Each number is 128 + 32 x the weight over its row's rms, rounded and kept within 0 to 255. Layers, rows and columns count from 0. Numbers have three digits each. The size before them is the row's rms in percent of the matrix's.

# q: layer 4 attention query, 128x64, rms 0.392, rows 30-31,62-63,94-95,125-127, columns 0-63
# k: layer 4 attention key, 32x64, rms 0.345, rows 29-31, columns 0-63
# v: layer 4 attention value, 32x64, rms 0.311, rows 0-31, columns 0-63
# o: layer 4 attention output (transposed), 128x64, rms 0.35, rows 0-127, columns 0-63
# gate: layer 4 MLP gate, 192x64, rms 0.545, rows 0-9, columns 0-63
# up: layer 4 MLP up, 192x64, rms 0.556, rows 0-8, columns 0-63
# down: layer 4 MLP down (transposed), 192x64, rms 0.163, rows 0-8, columns 0-63
q125 099:171124125170126154142103179104087146074197104163061116108122082118106167081092162100085136106066159144102163086145104136150139079137132128092148099094152153200155119102101172115105114106131133
k29 103:143130108148178109161088139119116074095159128147137161145124115147125098092123106112172089146205089090128128094159129100101064080124096144120124112185144127163140072127171129061187151110181176
q30 127:127068175058084148107119181167095104109120157134118137103117161081123168137135185142135141167175085174087101097144110124098099126158145133105074199112161106096118153141140150071151103111084161
q62 105:121144170092120135149149105137170213123061107210143135133165146144094113141132136110137117116119139095118083113091163158124100144067171130109158142081100071156130128123129191121081066103084106
q94 111:131108106090101156142139139137110179128192099143086146188172161067141105147177108132089120111120112134099165142084171100160108152145141122140099101153179128090099117120167166185142089181065073
q126 102:134123090145155096102106164154140138107127110164101102162171152099109140142194134126150082136112149121140085069091128149153134134119112113018187134165156118184173138167065145125158143144177098
k30 089:115069206158152157137077108101128144073148127149086094092194153108096124140140179105131126096117129182100162162147145105099114071123109134136103148129112113122103189172065126126175136174146084
q31 111:118101141169123110116106215155068116098123119134186171080146114129137116101160111080051147142138097172104136142117079133159121123151103098174122094127095112103097158165139141225132101101143128
q63 119:095070119088135193164136140157131137094181164129162006160116094133137142110122109117141131118117145183152134123124137097130117124081125129107147131118114133160096146108059100116183180075083128
q95 103:187105106145088198133164134065195129174140082131138100092082174130159146121158090120103154159094125077140134159125176175104154094123123166119080100157159129144150145089069118147118154119115172
q127 102:162135151124078127130185051146152120096060184118141105153148099118163120120094102082129145140151091149164127127079108104101138195113113211127176117096158148136143095128085095140152111076100106
k31 094:100121158190055168152127160189152131122201168076129116147123112129156158149134149127150110189162130113137098105175103102160113086142133196122086141160127158117086168111165083145129073159135119
v0 098:140094172118066103042130154073150107120090117129119113048154092110098140162145150140077127115093151147165118125166118103139088164206134075131109123094086114140157139173137160150116107111160161
o0 103:148086118115125166133138131151170152110137111119197136096063066129118132161116093062171145136161109136075182109177135109103096131112157171107186101177119060123058113143111124157123113096132148
o32 105:076143109151091115098098132185187119148143115104154066125140168092178168164126103238135139158108175133179108149129110137124107135120058145117135109127060162109078125115131125137135149152103140
o64 086:158186131112160051148111132132132113120135094194145146085106145135093125078169118130065172123125146096112129124087065142113159165130125136128080180147087175149140160085101093079146084102119179
o96 121:140213171139140109117172168128131112121141123085125147141113128168134100131092184187090146117183161151107074130105212139138156097177175118085124130071161119097135158154107144157148119120170087
v1 098:144100114108063144103160127142094124126146158126166115095111166146142133107082145137182104114085147102129065125120086107147128076075137088073177165172106099141149118068149167128126028122133104
o1 084:120096137125187116122163103091178077113169149190119131144123194145117172133109152120113128127108110128072145148109187142128195186171120103173066054083117165163138119130158159127120129121116105
o33 090:149193161136109149125125152146113176178102120133099132137110139157073068138154131130161049109144157162130091104145156089190143129136105110144124173054102138057178165090111125150128137076110116
o65 081:128116112132105135116109062154121106122141187129095200132100143108149135072103146080140140062088087092093079147169061109077140075076145136160150143148157088120118080113124143102141081115121162
o97 119:151125160125133124120096169126124169173192134150127140131128068152145105147198135116090131140117092139143110163080132149099067097192160149146115100127093135153181149143044090082098176162166106
v2 096:114163119102070090185087175181070186149088127083159123148145081099136129164089111142166113143090137130140109121123086080127115167094133139100083147145136214171143127130110163133113184124130155
o2 083:146148145183139110094189080125073096101156094135170113131101195150117128109129151056120107186139187121124084089138123148127146112138142149137180102146136135080156102182141107084090150086076157
o34 098:130139098093158147144091155087139158099074152138144128227162140168098135167109142107100105190139122141172142152086096135115178078109105076178101090185078107155116159150110101128148092122121106
o66 085:120187063122121138158141115124123132159073161139112118158092097127169097173123125158177144102147109118125148107133170055128102109098114175114110190054098126159089086086167196145125103096152113
o98 105:061059129127106129152128125119073134109180151102131192099168113120114158161178097167091177088137152134187166088148152110197145120142166112105156132099199110126119167112146124110145140178129134
v3 101:096163154084117127165128123105200123182161180124090162115113154158161150077151164115139117173122186080070139165127132188107102158162152140115104186143109142092133143160128187180103114159126142
o3 101:185127090133139175151155128129075130106165175157160102083103093122140134131083135099141102130166092213194139122136087107092114171128083115144143109115144164148078087062145085091134155117091147
o35 103:147162088100124122105136130156178143131071115169120131086143153151191140122150137105121156078131144050104120098143127079185177126143212126184077157144160135096169163155144084131127123085103130
o67 096:069156167125193119129157115130128131115207154089164168138088126118061143112138101199111123125093146137088058123152099135115124098112097108120131158083100092137126183168072150152097122125176114
o99 096:160144167118060118131140121178141186131073112063098133152182134084163131135104127109125120151106140128121140096119100193076142107114091081136141113199093150207163118101091155131163130112171121
v4 109:131157142167061135130147176117178137094128130127128140153094089148100244113133109142103147142191161152141104071077138125126119118149137116156135078125110133116106107103191116094099113158052123
o4 111:129089177093157128101131126130123174188128056130134127125137164102112065124142094167097174113093102138120109127147163104125130083114158086080156170142144152122188239134140152105112099126162107
o36 088:175128086161164101103142120118126088101104149144093122192060128125142149143093159162159091134134151036154182111143074170130111117112113093080200112121128097133055139148131142114107090120148121
o68 109:059082072119094108109079145103148088135121103127067115133148184128121157131127117130149110143129061169123136175141196110134139152134134171153074160132137179156089115139189131127125185199124140
o100 109:109187111120090099163103157191131125092194158099116114125184090127121114141170143089096076150098164147109139145151123110068161136097067124114117086151104105096104091074071100112159162095112154
v5 110:088146168068078151141172112117143134088129116146155134098124107146126076114081165145150147148149043180136127129122177091057143062208116128118123168139154142136137160096086095150152107116148137
o5 099:132102108142120086149116140118112098073176195126093114102106144158071148200122104131089130146119209111111111089103130156133135190073182160118168168149109127141090095174161112134090139119081113
o37 104:096190142143119197091100158132127116145082127088125156157255157119125137131189103101139115168161082134137095100160133134132134125103111128119125126123089142111184099134186171112138177151137151
o69 085:212111104157145116156149099146117090141113161196094155159082157099103123090082144047113105091163095178140124157129096103086172104134138104104125133131138134109120103100118153125208093154162164
o101 119:128077126125122073155153158117100153161145080119192071114162133117190149111059180108145108140134171120123111103142148085142074123092052090150093131113106101115071162136087120097105143125095154
v6 098:162140123115176207127109149160147113164114077114131138122160170132073159134102184157102133107116132132199164121095160081131154162080137096089104126042197158107131132141124158091151105114119108
o6 109:125180175099119108073135117136144156190131140098148120104113146068149123108166093127147154133060087141148114096136108073144154097134166128098139129173121139140205146017166110131147112110130149
o38 111:150158125180064170162123133143068044052185158173105096130054123128151109086112134067100147110123139122109128137105112135127116130097107185116152082119145118103105117147112118156122115165113082
o70 088:154066086104129079155102131076108120133095180141129083104168115127110122128141139083169119129085108137178147152122159175118162208108090123118091183160157143092097100096067100082128148166126161
o102 104:122140067128165122123096078138168147053102040141102150110094100147142143179154102181094132118184140126119151165157128171108124106123121100128156098171117144178142119165103208154140160141128090
v7 108:132140144096128158147120096090170098180038116123171151120122096094161176065093131149082154162117095115132082123131098132118143125112089156156146060118148075079178121125117181120087142151165098
o7 117:145106193088179074154097154108112161150106090116170129157127225108123102149141098127136136156118133144140143074180119108152136115119131093125158146194108164111165176137210116114163105101164116
o39 100:109187127114167177140117143087165085152129184140125161138168093102188103059087160108157078113114118123109102175128119110179148143157118146175105140159103124060071145107092106095125166148122171
o71 090:159105097154104133155170158094179096099117074115112151109115120184078139113136105166124098101158089158124111169081119169121165132057144186178103141108180100152149088148080085172105158100108140
o103 124:117142083176101115125179069150080136108100134148141096166120121147135188171109150180116130108102166138116162105066114107121111124145158092078109120058089126151137152124095229112144103115095094
v8 103:158151124144149156076094128096083084117179145087200108091122121128173140091114095136132112123076116048111135124092107143101180107159165095146089076134142128105072145138098172129110146192131166
o8 104:120106180105179145104159149079065142147167133092214150095132116088165109116109111170163152110200120117209125126131133102157102075144139128088118112165162165125184169128154123122144134109147134
o40 096:112142059096156118110114139136125138103056168133120169153157120170113121094079118113132031089102148161070140140116136132128137159121083098163085150119160127122113125142093085062163142064150162
o72 087:145148144140109124136129157122188105111152089152122163197134167148070155182143108070067142113086149178164087120098103142106155150119141169157108174125108100108101146173092184165094167160087101
o104 131:144138136165076120092107131135183147109147095129109093102066075119089144123153107066102158179129073138080121130130128132152126104167229097131179146123108102148134098098158100176160128178094135
v9 091:069123142110153136076093206119113166097099142141117101101126119118146135100190153145062156140115151102131156122117111114160073132089146123066177079147160161090132088132201091121146130167171146
o9 080:215126100177183179137165137135132121131114107141144142148096056161087137135107069108143105092152084153133135171187120110104094123146125122161149112115122121146084130112061139174124097045138118
o41 069:163128096152088097144182086155137137085087163141079099103149179149138095106140157132109149177103124160142123109118050110138140141086112113136106151169157082163146134090155130132100179131066037
o73 086:105123164145087065081068092101139124118047120128125110176109098105122130110137130087117112094072188152091143152117171100101066125110179139112164159098091120126137091124172117104116071153174140
o105 121:118171120075141134174121123111154133088169102147123157098112167160116115137136124195122136155146141042158140147099142140161195137164155098092092088142096150110160172175112123082212167121101106
v10 091:142173090098160159150177141141149120117136156138154185159130160071125160136151101125147148224121162123087114142175103066169203097129114154138151097152082166162160131139143160163139134122180144
o10 096:177090119166073117164103140095132129105126124106129065137087140215141104076100138096121171151054104145170148136134091175148119101132106133144060106109153184125156130157101102147116088098105169
o42 086:125164097055122114126149116147174157158086137163179132155119092110079115147162079104132073125156119113166082158089117064163082113153124085195127167103098079137143138160169119113141165145097090
o74 073:080122121121123142124093125098179107175159076046108160164124154106100121141088100163136093149161154094063105133091150107151201114120135126087151107110113123134117184092120125083095069069150108
o106 119:139108097121174177095140137153063135185161141142096170165187138120165126097171151112163140136140136175134155128146112169080111200073153126098149105139157100100100134099111205093157123164164120
v11 107:171198106146107129129121122125151189114160146226159102125089105102136067182135120143088100108164138113118132123193140151133115108151146137111083079126147160067173139191137148114113116097109096
o11 097:159125155139138139157147113085067084120096129091140088162128124198166159113161109185167109198092071156158141127121146139154133188120100104111119139123101138171082118128070113074145199136125143
o43 111:105132090164123155150165136109129171199115175117153180142130138157061114073130060124118167106113127143107146051100153120104100109139134104161143111058103111143157069100170169102109132164134093
o75 084:153140144111148082086057093137132163099149121168130170122147149108156099116110162067097100156194118160156144164157144124138136129127212136093117170162098120073173106068194115126131107112102110
o107 113:116097130108127139106150086153120091087112094171164160138113102092077166199098208138103109117115210109125071190161126160135157129112165150139149157144112151145151154191167120165143101119143151
v12 100:169194107189082109104117191127132125050085098142087177103092135213157139116120122154104159108131049127117066112139156118147134173155113150156129163101134145149133118136143157111140137150096123
o12 088:076076086092109163183187066140132105083136083120137115124100140080041138152118137156163124161121189097160133102102174134173138111111133147161129093130115107102075105095146138159078146127122102
o44 102:176198132125111163086188079138137120146092157148159126114093092083136133097171139064125136129105101136103132087078094079181095136147068130158162094133100169116111123133111135059121168082107129
o76 099:090108110095150096140088153125087170159138117106098121183125137161149133145097116128134122091177069171136106139149146157089140108101169153170073198222110102165166151159175117175135113109139101
o108 105:155112143136148058109063153131186121129145136131120136114157112118142112106062174139148121063116115097103100167160117142106162095094142099039103101071175098174113123120089141163126131131179173
v13 102:092098127145185169087119169180132107110158117089109161130112080052090103158163093107085159169074119131128065136127148159083147179158147129142132166185144129068129132093139127104157101090128133
o13 090:097149141165169089120144126094096086112105163160159078112068074152149114110124086136216116153177142115142128124144125099096116111151164184131150182165141103131088068081101130107093080121092106
o45 093:074118102019113124160178135165139128076104122113108122139218125133178142157104138159132119069159106179097117122111086120087143154148102136164134097112063106144098144129138158122128103135166099
o77 094:174152183147142087112122069126082156109123091127145135073118170100075110184134113080120083135140116118150175146166162134147131182101193067112144161145167131139104112160159145131143160141093198
o109 114:198167066095127137074078119136117132126141118094143100125093168142141172076137124153072169174145146145105138127139113174172130125128086164049109081156080164081170150146096130114148123101154107
v14 105:210063092088116117193106138151153056126159139084129131087080095132136154133083155136139150074079165175206139169139147150118116144129116141128110137159158123120129108125123092086109149085155138
o14 085:094144175103150133140149089080124099145179152195168104158116129115080167151191132129133133137152155200112079114101114113077140164131136120153139129123115102118194142081120186098168070098086100
o46 103:115152150128153192128077127104090068081165140123112127089103158179153096109127126150152132198147103119137148155192139129129148127092081127086173091170123152106032126145116124182134141150137086
o78 084:180069107173103140158140158212130122170091146146174114093056107112110128085127119085154162063127154126139140106117095097104153112098192108106117141072142090164134131110156137136151089169090135
o110 127:194168069175073088084144090157119158111072152099121145132158121105141135165105127199066111128182122132120132136066106182142113095164130138093107118098165138109178129161132147157133119150133076
v15 098:153106119083110104173210114135084121144105118147130159152179099129155077156096130113114146103200097118168106125080128167155189117144136110155199161066123142147080121129174136091091099146119105
o15 103:130110114111149088101110129156124153092132121097104155106118229120133099076088119107104166105071112120142044098153107158120181141083126126144095112161150175117161127092145074119152200093110114
o47 090:124202099103168163091140119087135123132121123157143115149099107179086166137081078151127126083234161113087137056131174119082090111137131115141143127105101156131121096165173128096148118093151113
o79 082:129096144117098163179108135080155136162113170126164099146200054132213118114105105147110113096068115152142158140039107123135093142082150145131126157142161113105108149100099153103186108117113138
o111 113:100066149141074108193157103118066101109131120141124158121144131130145099130155170096122082175151154129177169084179127055136157089108079116111160143132125093170164087107108126163086123181154146
v16 098:157166081163100102079075152090130148148109156098181101183169135095094192112101144157152180112135107105113082182163121154089139134142161093153121158118143133113160134149090104163074097097182156
o16 114:143117178148186152167126116060110069118116105127120120110148134156120140117124098119118138201184176145183170133147129112101168062138083111130144106150159175160140178117081100119092155061139157
o48 100:175112119091124110099145153126132103144105108130170141169162109094109133116116094000115089094119084115121096166117131158106129143101131132177081137176083122139118096161140177136108107177071118
o80 093:173137129149138117091105096116102169127113168118083112151137130102215078114157141116156061162110089132171124076131142112157088136069104084112156144125165122172151130109173096104172116120199079
o112 100:079141069083081127096131152158122151140178111150155101106118106111060093111173172084133109075172143182101088153121170107156101177147158145082127133098156123099155076165172128117121075149127123
v17 101:115109082155155103137126129063134142138125121180112152122087072148117156137162135130117150142117094173085130120057189095112127079142146130127171124122141173139089103197113095179148097046177152
o17 089:165176143159154142106109132165148121141125159090103090128182108154097108172191132151103169167115178112162083113114093110149114142034124093081113159108177134138162196153111083104130166120148144
o49 111:095075119144111146131145120126113163138129087126113100125142106188090152161090097127098171146168091085162166148147153145121069122136151146128190109183115060157155100186133190072130100178094106
o81 096:114134173109123099119067131062078136091105146139133127108160132079175154045160148143118085110082114203130099153089173142126164103121120131155094111127170181162137099107147121129116140168184090
o113 104:139121136119066133142169107134102127148149153158137134133095160056146091051119151161202089115138141128143211134089107165143206107179138113106130126097101086113102166150139121187119159139130138
v18 101:146085102117087113058108111093121081140105119105090123091083136135172181208090131130104102216124150172171174129120078159138124147116098144109127165124168141091085092089124114128136140169127111
o18 103:059131136073178146122125090153111168122130085128126147156150147079110110051090118131120149088102147128065139154171168156123141080114112110116122119091153160148170142195075159113152066128116077
o50 099:111086156140165107142131125081136119127135174115102071091133093150131127150152107184146128169117064054183125108099102099148120149108170161089130120182097138153054190159157075090107136123132148
o82 084:159136152166113128137161179118072049198114110131142108098161129121124173102159139087145082131139139165109124102130122059162162160127132090102135148085177115083117140097166100076115181121160183
o114 108:196169110098070124088101095080186104085094127118139113133107136103127115169157171163110191162181116184140173155172134137150155118161117119146098112141163136143167083084139129187119159118096101
v19 094:107045128125053170124145158151117139130153146073114135130134119076188139134125152115083108125126115127103183115144154203101191179101096141132096136104114107123115125105085122078168091145172080
o19 101:097126161067152132137101169101141086072123132076143137138166142115135079114100165157140135128200121135128159153109143133128152090118135078127144146180198218109139161098093090168102103189133131
o51 102:182171147077176136132140083150168162084114141123176082117145087112101113122120124149130088090154123145111102094122104093171132113121142093176142132119072155116091114106080107026182110077125111
o83 089:073117131145093131103133123079079127178084083124103126145089171104078161141149145148106148133153105120121206108115150124178121192092115175077155103074127069103171076146173134123109134107123102
o115 105:133180131194126133155143108118090134135090122118126117134133129119158175105098130141112073162220165096153108137096092133154124138095068130152100138139151147170071119139200149115104147048176167
v20 103:081145173136148106151123101094123125111167097128111098142116136188116139062095100123148097144119147110177096114138132119129156191092053077111162107111153223062124123129120119110147180100167151
o20 096:126158116099149107128116112114083119143163168174188134084150148109090126169125085254090064119077144108116095159128120126093162149165149116154168173126099122111158145106175116092138109116129120
o52 083:126148159170081104118078106113097142094146077129123123112078103153141147105151174112097136131108183105113163086128128103137146083183098120172050104156158137103190161108084069149065126160121152
o84 082:122115099124160159141148134131181163060144139118183133147088102134122202096175104089166139075122104185060136077175083178145126183122107099175119108128132105130079133161106123121147161136117105
o116 124:131105067152166124166139136121142132136104145119093099138118214166123152136071140177150203131070124094127170162076132138153123128127115186072111143112130131117158108043124155172162163118111147
v21 099:119162100148093092117074117121083093131169183133101135155122070064169137128129176112115148145132100108134201144142151123156159137114113077112138110052082103145088148062116076132142117131079167
o21 089:086120098114158117102163151077132135120145094109105165126155198119095185117038167126112140098105172139146145146091126165137101101124148089134084083097172210134170145108128163133176110138150092
o53 092:180110146069138154193157135094141142116107118122140144158150061089136091100115078083111111161126107147123117054060081086147159133140166122135177118172095105106165122105112146067098101099143103
o85 082:083159105205121109174128117133114125135156207163166121107130094094171140164194139155169156094166093148107078176108082116126090161080102147135136130184107095138159149122101137183128145096115124
o117 116:136115072134146183077140164132172127135123187120104117110183150185061126146112150105142125143203113112144146116188137110155139071149105118140114155071166125063083128164166087113136160098127131
v22 098:140105142180142142135181131167126077109040147135145064133073072147096131131148146145118087178154167102093107172144133112115164154113080129103116139108069150057167140140115135120066097119122130
o22 096:147147140140125137198104141118206175122133083126162179067101115132136111157085115199166141102134066135184122135206131126133145104095104136119118099159143078174109127138112091096096099139132089
o54 101:060117131109110139119162095175177095208112147117146087174123087100158163115086108146134098121107141129178174062071129180133153133138092088146147146073122129072077134120119149116098154141119155
o86 083:131149111079225102160125116166103154099189131141138159130111169078111140137153128083167153078146100088093150140157061143057171096143169133150130109115136145113181140083115123164115111115106097
o118 119:159146084166144147131123135161135124114068186151085122166164144182156177142149126179061138167132142133050088152141125111107065203089150151128119125116117137092118145058124131134147148136156155
v23 105:123115120083146151115165082116119131156057177175109132108119165146169117189168127123119165115092189073166145139115179173138123167104077110195102124164173103145145136085094092125108119083116144
o23 095:120113088141164155086123136155150157094108127130094149148157084104180114063126165073065139091163119188059117105114126148139138062123150155091159113060110106096119143137100181117162094146134098
o55 096:156103196131121080134138138156089117121181135175129139110105118184128055152118124211168111174208135139149126149100119146086144120093164171070169140163135137122118116118104080135131109155158164
o87 104:086133115138118171138114132100177127111119150139146123113146153085136153154167106120146161179063157059075153095182108088124101156193101099164087129136167148093146122091180062156096168115127097
o119 129:146102157096153166131114041097098140168095071144145090143072121112116094097130081143182120152052106119167113097098141124126145179118145154122119118152168173143168069153123190161128106133136098
v24 096:127121069109119114075207129146123145112124160101098142173127115107179140149090099080127110097126121141187096087094139062132131154128111150042156151136133093079151102145113167155170131165120191
o24 095:125122161174078092161139094162117132095149138102089149085107106164096109090065151069133142162081112094089154128096085162138055177149135169192105115131098091149139103122096122162134084141088127
o56 107:164175124138154132107121126182118171169127076104145099135167193123102107071132150206139081109156142144173101092168108086148090116122180107142156130082105126120137173128177153091161119076099161
o88 097:112085167063126123093110135087121085173150134149139133149133150090126134122138078037108139092105120146070123159095144073086130147098110124156184133186108125101143128170179157177132140177176133
o120 112:174091103136139111130166173102170086150133178164140117144172124164192169165209125160109150184144134122156183117089183150155176111169094135061136092100167131120133141104130143133111162134148132
v25 090:065122091097162147137125139102135167150089082097102098156085153174197124078104138136146092082117110150152164119107124079174167124132173097161101105139136105141112128131094198109133188059154126
o25 088:094124170128086167097123142122055077151085133127100168156150083153108102151161093086100126113146164113119083130112147122132125076125106117070124146097071152151119195159139174126166046162150128
o57 099:210188152087156108134158110118128080131190122170115088068139167132103076077158173133129133146149106136126102116149117133109164156119187146133164111167195080114153109072125091128146131094120132
o89 093:100109129138108144125117140103124151116123115104078074152140182098119159152143140139115131091112078132131178154134107053155178154073098157167085159075107113120117138207108152071121186129156064
o121 113:121058145171130103156159128139099172132098120130159178128102098113158148117106061154205107092101106099099189146103130149165125135154175121141117112145173147153144153132128138213127122153055171
v26 102:094158094148146099125127089119111124144116131181099128185055087155132176135116086140104134142117118144161133128146112173060120143126100105057087194166167121140175067124128156143139091152135057
o26 097:126138142149139114169172139112099115072139175090126151117145169159136097110108127144123103150150129171165109145079121180105128134045201165159138141105164088177040100153157075118097142162117137
o58 096:129141149109169151121142128128145189153103090129154154175175093142079143105130109030110092113135156134158112077063122132133138140199083154162148109123102123154185101143177189099117118087119117
o90 082:052090097203146130146141142139109119165116131136106147156112095115160181113193154080170132114121108131105144155207120095128166103134150049135116168106116176104131134112137108178184087121143116
o122 120:184142106098116142095097112089176143132138138137187075108105113064102138137120164163140162088027173086120127122073152128167150136128063103137108130166140135135187149096100111112113129097168139
v27 099:163118120098127099108124124097123129104127130104203122126128166085130133152151125127072125112137093141119079121157155130137154129034140165081105193116137123154044156139146183065169112129092184
o27 092:126177152166121110126121182102074075141093132152107138107160166199148141104115130109216097136146079114117136153130137147115125132166081108167081151115110146096140043151155083104147111159133183
o59 104:132151101109174151141161092138132192139111215145166164106168113087107113119152127124091094084099153074134149103144151090173108096172163088170114091133070102153153172126158113100156169098107091
o91 080:135121165118099178105154099137118087080122114109068082191136123182143159172111165145123168101175116169102135193135163115086192145135155118132163147150194119091150084108159171138147109103155149
o123 115:100100159096135114131105092100132160148161108068166125137098044135126086129124147138102121206179151149177112123135109144150083088099088168133186125125149129132089089148124103128049176115171107
v28 100:155140128100136091138162079127102130100106081134149104102112133085120156120152083136134113130146081033133197110153170087071095123161152119135127131162153131172185120077142132053161154144179115
o28 090:127084104138123137128112131150050093094172186099113164119168093174103063144118133121081126072091113112145101085115144171128164096110149126110170166141128100148079128213149080146178127121114125
o60 078:148144073114114135141096192111066064094165103123090119108130150163081129154161055157136123142184124137171113176161106136123170137159098145131183140179176116115121106127150100109118091107068097
o92 086:113082143184075188121204144119158112122115156101148129140135110172175148114165118114109161144065148152134150116095181187133121115168165114143109117098100147092148155099141153103214128135186154
o124 121:161104118097142036109094124129149172171083087186172110137079139082095100147100188139135128137116194118094071143099139072155134140093145128125122097083130090115181108135132180122143124135107115
v29 087:117153101128108149094183135104096136143175072137079136123101147115132133101096071115115107145123131100180093145134091168082068122120146227122056086089104137133142175142191127140139120113108163
o29 096:125121062104129144124101148156151157195084182118174137146093091152125042097210145092102145097177089156122131112124131111064120103137093112150091100101159123146126140138122181144136082120097107
o61 083:165116166149122098124153113128105135168127158096158143118127153123099040142036172181153085154163145098146068125102173109137156121152141087147146138089172172136141141108123056143096147084104135
o93 088:136114130145134133109119120135115089113091094140106107164179137051182183112123090146091146121133169137189149133103110102091176167106103161108107115070191170122043116153140164082126129124158085
o125 105:114122138082167151117114114108093116163209058140165140119115144080082089151146122099145131132139106165074143183132119138178107081124141096067104134147135137175146084071112132106145146094197094
v30 112:074071110089096148173121143067098093117077171215091084165144126114072177106141130126090112091130156132107119123128089088134137098163127169141135157084133173117136121128086115137153186131097098
o30 115:153143160131159183077120155126099109120120045058137145169140136170189054124112105120126158154177104124155080138174154153135125098103110149134102114189116158153129160144152152117159150141195100
o62 094:156114143157093099115211136136124156156118186132177078117131108130079097185111148155158143128134140135173158106119172154131153162177135128125107101159194055128070141157093116084150174097101134
o94 098:052182129135108179148099103114095093095142107158115125141167090058151121134125156181098086129099189161106157073114149067114098108096134135095191153096121114115082114118150109123090094105122092
o126 117:143117126110179105239099125119133164101140119155182146105073160159119157114114090176147110096176115143137167154147112121133074144129134091168136108056126110141110145082145128069095129160090169
v31 096:149119142160120163161141136105119198071114119102178148150154077100165135126185099140134143182147125128177084201104140097149060123151150146125168109101159075134103085135112118078134149109096070
o31 106:156135148085105087165186119123122106177129101053122089110119159141129113136115174107165087146141145157114193124179112153140134091113108105131156169159118162072201174159126141151129100139117213
o63 097:090136156182158195129150077060150100147094118115117127154168124111134149153129083214093108120122099088120106141103067117113128090108134120107133094132098159124074091125076193110071121132135098
o95 088:097049125082136145078116164114135125116129198122158153136115126124126145102134142143154126113141158141125071170144156142109036149113078109142114173116178120125132065075157113190167161159163102
o127 109:144123102121135128112068143138136150093166083194148174174129147079169129112112100121077106140045103120141140058082118082162140156152136098160150086137143115152112164146179117051155144129132109
gate0 087:146123149119121198075127142117058108124129094168119063178102160129162084087130102077178121122147131108112127121188099042120100146129157144087109099132137125135142150157101149143185084089166120
up0 098:147105156162078164137132186107140155097076100168101125120136118118101095114145164095103185085140131086148094082146127073177108163103128160164143134119155052129088062100126113148151108173143185
down0 101:143141098107150200167157150072147167103138148232153125147065121123128155128142113151164106163118127122171139153122147134126194146156105146187159159182124154136080099183152123118140162165141112
gate1 102:155099128144151105178126143121053097117107114120108137153169137148128204124128142138161073113111173104187136137087124111101129205114127107154158159147145121101064122195198100115144132153161178
up1 088:138120077097102149154107123192183150153180080120120113105117116124145151089141190163102169165056145119077103158117105148110067081077101133103084152146058130101144118118113145146118094146093111
down1 100:132135118095158134085117132148104110143144130149172154092167153141130072100110097075141131117174172079107155107166064111099063131143098120148065154043140079144151169180101118158161088129132137
gate2 100:146102148117136164174200134069169112176094106135181096172164156172154138104130155097101082139149143158106128117150079114128125080160121092178054130108154129085144164165180132164131083123143132
up2 100:130120176099157156174180132070139110131151084093166132168100133184140082107149120131085082141175115151107110066161090080149120067159136120148090115159162126151174134148180103150102128172181129
down2 102:141115122075111104125159118163089151162113109107120145187130099193094088094178083137100117105108121141183186185142136114175061097160117109139095129137128183126156106090191164169137113157115098
gate3 088:138180151120154121085163084115122121129067107147158124193123151078130135144126104160136052131152179102159092055169060109106125130135129106161109167136135090170143123126101172159102114117183077
up3 108:101100125098126095152115179153143123129160114161088124122131074138121185087115136122160125072056118103034148121139161136069127118126171113094146072130093131114115127144045139087090120098123171
down3 106:136123108132139087132126111111130142170215176134089122152139161127125136126074124005176198151141101101149140146121154108074145168119143115140094103138146133139115179085118121111120135184117166
gate4 098:124153142102132132157111142155149113111192140134101111098140164121091085124151091173149123106114096148122108125074072146078121120137082068091134173150059135109082135173091124136079116111127024
up4 089:117101128170139150103164167130101128121112134153180082106126134133126106125149079114120098143144148093153178166187112145165129166138173133095120179102174099156119131110206137152180130112112242
down4 096:103168106083134160154047152141135077104132093123099108172153079121130128112114143167156089121080104174146086168088156099105130131161103091162115131145103082106146156077101109117118048132177081
gate5 097:162095138119083128074126111132082170065172171135109107129175141115161090131193169133178135099100115141142166133149121110179132155187134095108120170124181135136114145105124131154047192093141106
up5 115:088162131110140157123121090148116117127181134119079141148172083110136131146182124097080102151119112162156123178136116151086111127083054150196150118108089117106096124141177123070045174153162119
down5 093:155101183159101114083144091130117159149178143103141125104178111127156123159144153135140100126182108144107142142119069156105093162126221098143106182183163135122095097156112102094087208121125161
gate6 115:098154157116165168116143112153064102183150158103071089111162108085128171126181163080127124147121091105167140084135081143144134119110135155150144172145094141108117069114094126171040098132174143
up6 097:136121140069135174117185107122094093150145142120041095136134119091104183166146058098120128151150121118166147114165117116128070108042150160126163139135101151138125128150119119159070116189104165
down6 109:104120100121102088126151147148132175117150124146153081154075130146161095104113100198142148104137115102075092106119183074162072120146101117179157079127138120181136171104114169133186153103051122
gate7 082:122150109112066167165054153151125073077149064110141124104134153149120099110157094123075128132170123109212119083147119095131148179083125073093145103139125130129129160125146122110165183133089170
up7 117:093143114127103129100128110148149110182124192115108086102125096124066144114126164139115161128138099159095158186119122151129169138119128180047085110114140122056150144060097138164098121055170108
down7 100:122163153094135125132167084127141130165120204165103116118134124146057129132136156119146142133122140114042127148072152127132131101137066209073114117104159117115145124090071173136106117085191157
gate8 105:140159055147123184132109121107111075099102192145086159085149165155128113158180107125088081096142114160162182169123105120123098088156124125108085131096101082107117149083120113099173097087105074
up8 102:117153060170131096111133108122117113125127203143130163095122148149144139131162131142121146130096111106130145062128131135143119086198145160101089159094092060156090134065075066124186147090114088
down8 102:184130140114057171125130125113127108210128115133196148135125144165125087156143130159121059111123103174140162141135145178158041171111138171115136159176092128094155135123124146094145069114124141
gate9 100:152138147144158115158141180124085122152080137113186134118099178061138043119123117149148127116118109095087200109137179122146154138134118172076097140084112071118139130128173067170115093129158103